config.toml
vocab_size = 4096
positions = "rope"
parallel_block = false
init_std_down = 0.0537
optimizer = "adam_hyperball"
lr = 0.00462
beta1 = 0.9
weight_decay = 0.0
warmup_steps = 350
schedule = "wsd"
final_lr_fraction = 0.0
seq_len = 2048
train_tokens = 538400000
Each number is 128 + 32 x the weight over its row's rms, rounded and kept within 0 to 255. Layers, rows and columns count from 0. Numbers have three digits each. The size before them is the row's rms in percent of the matrix's.

# layer 5 MLP down (transposed), 1280x320, rms 0.0537, rows 1260-1279, columns 80-159
108:143202137129172143124155137155131115082112123095121036096165143139121106123163135113176150178179111115136128134151148138130127142131106115126078134076184177112151131081155138101130146130167154100151082135143106183154123165124096154138154150
100:114069149117094108129144104131151129200077168177106091116133106076078097160124112190167134166191148148151172144159137055083147119121081122139073077148134099194068175074131113105149115108103153137104101104118143134142136175141134112117109141
093:141097089140114128092120144073099142129107179117120103116161078134081142041149134162155134134102164129151116175058084147093089161119132156091125187126120121092082096120120095132080107169157110117095076157097151162110164119135135130142131188
092:171130122135128123135157134123100119143101096135108133082147111141103173146097115188132138136167146140153086075168129091161117158117147153083091099000089130163148094147112157107087108099097142169112099140202123106116182072160178109113165062
100:151141141076083143120080129082121137140118132086056096046094119108161157069154126107181132113165108089180145151136106083100157110189125141155129077015147151145135106129109114071118102180124051130092102156171148179110161162084054087086116147
091:154104216095138114158121164150126120189122151112149116114131153088111153198122135169157182130107053116160139141083100132162175090079140092131192156004146098147117142160137148095104150101087111161164052150141139122096126130142107098169091141
103:190206118128129143140098141145149151134145247133117164106169124128158175144145061125102135167150150144107126089152141140156178138122063154090138030025122117142105117131163121121103130084100135147131157114156159100102156133166189137101188148
099:199083097091161148144209123158134126124077111193102134109166166176144128107135123109079128100149070187181121140096060166137141106125181130198090174173079104164134159165146154098110130109159158125136096152102123156172112127121131124138046069
095:063077155115134113114114123144111179124157133117134166063098124137120126166093168085151088176113064144109169138122168116196109122134155132167140087076126138097094139104112152142117112128166109085078108113158118215098102156094144139140151096
105:138144115136145075169071139106122131164125075040077094119201153194058114146137161097117117134139151140132118147121128093139141049136111179153105127043130163149130146158114106148141140129114141228142190111154157112177106147085108129170135130
099:136128147116137111111113114115073127127106195112163140104147153130069113099172106132131105180115155085133063094103187090118100121119109165214121110138140136149153109131171097136129146148111133110124144160205077162165170140125052134110130146
106:082138149126106140118129110147157108092176105189137080093156118061085219169102063106126190149143162111095103136119123099098163068124184145135116118134120138133149125129117086144144131131131075124122133129102138151112133132155153173082112135
103:141119065205142173116129123163112119135099132088098132133146154159113147170157181141117108160132209087150084123069123104186083238182129086145158171166156139184149128111142092167143134176140179080106128100124128113104155157120104060099135122
096:116105096129169120164134092130123130167141174114083151086137128127143100168150108158158124144107125152139120167147159135184076141161100124152142111061121146164174163148097136086127099062113182100102132071149137110162098161120155137136156128
100:099156171098118110109169178130154131094149117132126078120089173147157123117161133118133121114131140098099063141150159139102134094098129076140175169057104146146193173128068145154148164171073176164065147106138105163110134117122107157064158140
105:116127132157115093148090107166126139159190197131140115145100158148120083143091176114155113155160192092116128069109208176181147122174148145080106102187130108116080112080140163191146115115161188139153117125114174127136160135136128114136142161
100:160057124055119127143131172129154138111048142155104194124108146145160132171103111150140147147120120089100120114106167094182103084098182133120106108117120142113112093118092085180158159130151116111136133158151142168085176072133124095108193124
111:130095149164136125138124075150150133087169135183169139189145132150111043094120125107064116102139146137143103108106126068148077121163157107106126132194148068079043103083167141116147086127165143162072098137110113143144121084134127118129153131
099:081172153069159130090136141144147090081119151178106130191130171122138142100106113141074107130174172114188093103184063114134129076148169059139103119038118180194083112114131162151147142176067163068103101140099170194115130091117134149112153097
108:076115090161108132114151133146082139116114107167154111149102126138091133174164128162125108100110105163104079095165125098147079154165108161155122215119061141179198097183086138105118100113163095170103104092141109127165136185139145176157080096
# layer 5 MLP up, 1280x320, rms 0.0537, rows 1261-1279, columns 80-159
099:114173177153096175126113091074145135140085085109115184098091130139129106151138114089121139089078147116132154088069213131132114144126132119154133109148099136150167152126082115111162124160122077108147144087107165089134160157117150173098145126
091:176153213107147119149170102187165194150118097132094172105146088105158160135094105155159200119098109127090123121191096152128153119123095108137140141123105084098141149122230178181147155108124101103130128101134054155176085117177060104156137124
100:102089125099151138172143112164112191113092087124140173065107115081149121142110077109061083103169127172149076094155083142200152145086092145132136168139100113148177143069135160118106141158105138118143153106143109158119180176106155145090121124
103:134116132091141137136108196116126108123154128075118101119149201158162122094133090145128160077135081111123155125116120161135146052112201104129145092124145144135148157167106129131117189171103094129141101124135157132096159074112121109154160128
092:086097124124205156089131142075155133128159105053096153134088161183146129118090119140158093148136174185071108101103111120100089140163138076124126107139088118196116133112104080110075103091205085153100108113168109139152023152102163145155147149
102:103087085131137153165128119153096123122103141103131165129126131112139145130154104092154120145165119116085170123147054104115097162087111125145096137123125088092169135158151071162093083190118123083159120114109106137151172091159205149176142092
100:150075104118109077126184106219135126117124136150084100070132109077053114122090195069097111122064075156134138122110102116094214121129153150098136159140122112101117118136170160146144119134125131091096115151190096160178162164172109151214132134
094:137096193132118159129104097117106179137160082111105137120133172117116144131104153103136079139093114145184111193082165135176153113159097113125126119112155095170198168099110138131173174162197107102117097136107062101122103149084121156169124116
105:112176183157091140109141120089136108107135125122104181168100130134088083153104182120110150052123132146159157116135093157142106128110129147096155083101183141166120122089147171115133084183116128112157135143065097063084113133109107119094120168
095:193105130156135118132121136125152167110143154149115075074069131101154094102146155080089121110102110140112130119127144144197144195121120100088155212118209112142124188078211146145148142174104155118089150062107052146112150147106126085112109120
105:163117158139147087113186117149139117128135133154144101159124116109119172134118124156081111107122132134075167152143097151119144039092162152156145142104142106099172133143120144173178155107110129114183134056101109101113158118179188163132042110
103:111097109146116112166155079158103096175094107169087203120132121116132186132117146128120125101096100151135161151120191166167186114157116165184126138123068141130130151170098187138092225154053151139114128068154072095130164103065151130092132136
092:074136191148080103120176110145127131104085101092131134146132158090153097142092118087037100090154158109094141108142062142132155166130163152198199095123159107131109199100159097151057133144161093116137161086174097120125164099236133153141123134
100:146171122139140156082140073156067072144086135114085134133143165139170108138119194051110077158102156170122076163131170132178088121092175083188138135146122122063161122095098116117125170143169157121166104096167087154132137122094145136144143130
107:164201122142153104127119085181151097148159174089169106139133127156160113074136162128132141170156143094093185124173125162121112098161132111098160060157200138168106133119120104140116112136168054179153157063136132081089113174099152115185088124
100:137150102143180163129136138124110148157119099108075116123119161100142100125118107140181101134144122199195139170100155128107169063189105124145087149127169130198142144138100112091111148097151178148152131064147137110133157150190087135100096086
111:127192132141146121166193090162108146134147167140149125108099144113117074120159155094128107054053187078096107124127110106172109157099109119164099115121176129113121126138171123104174157121188143166186154147101121115112081115162159075169088115
097:141111144129170122095143164160106091101128132096168128131110136132164144107071153101191132075133124089109150106178126118111107141149065117129080112141124116148102161119183116157147064134171103167160120106099103112169124097143110106123155131
106:122132134189102181152105098188124137157118140168152139108120099120113110119131063113131126116177144105061111150148155160144131129177111174181178125141121101174166134147162133122070165128144119137161083129144118139100107127076167099059161131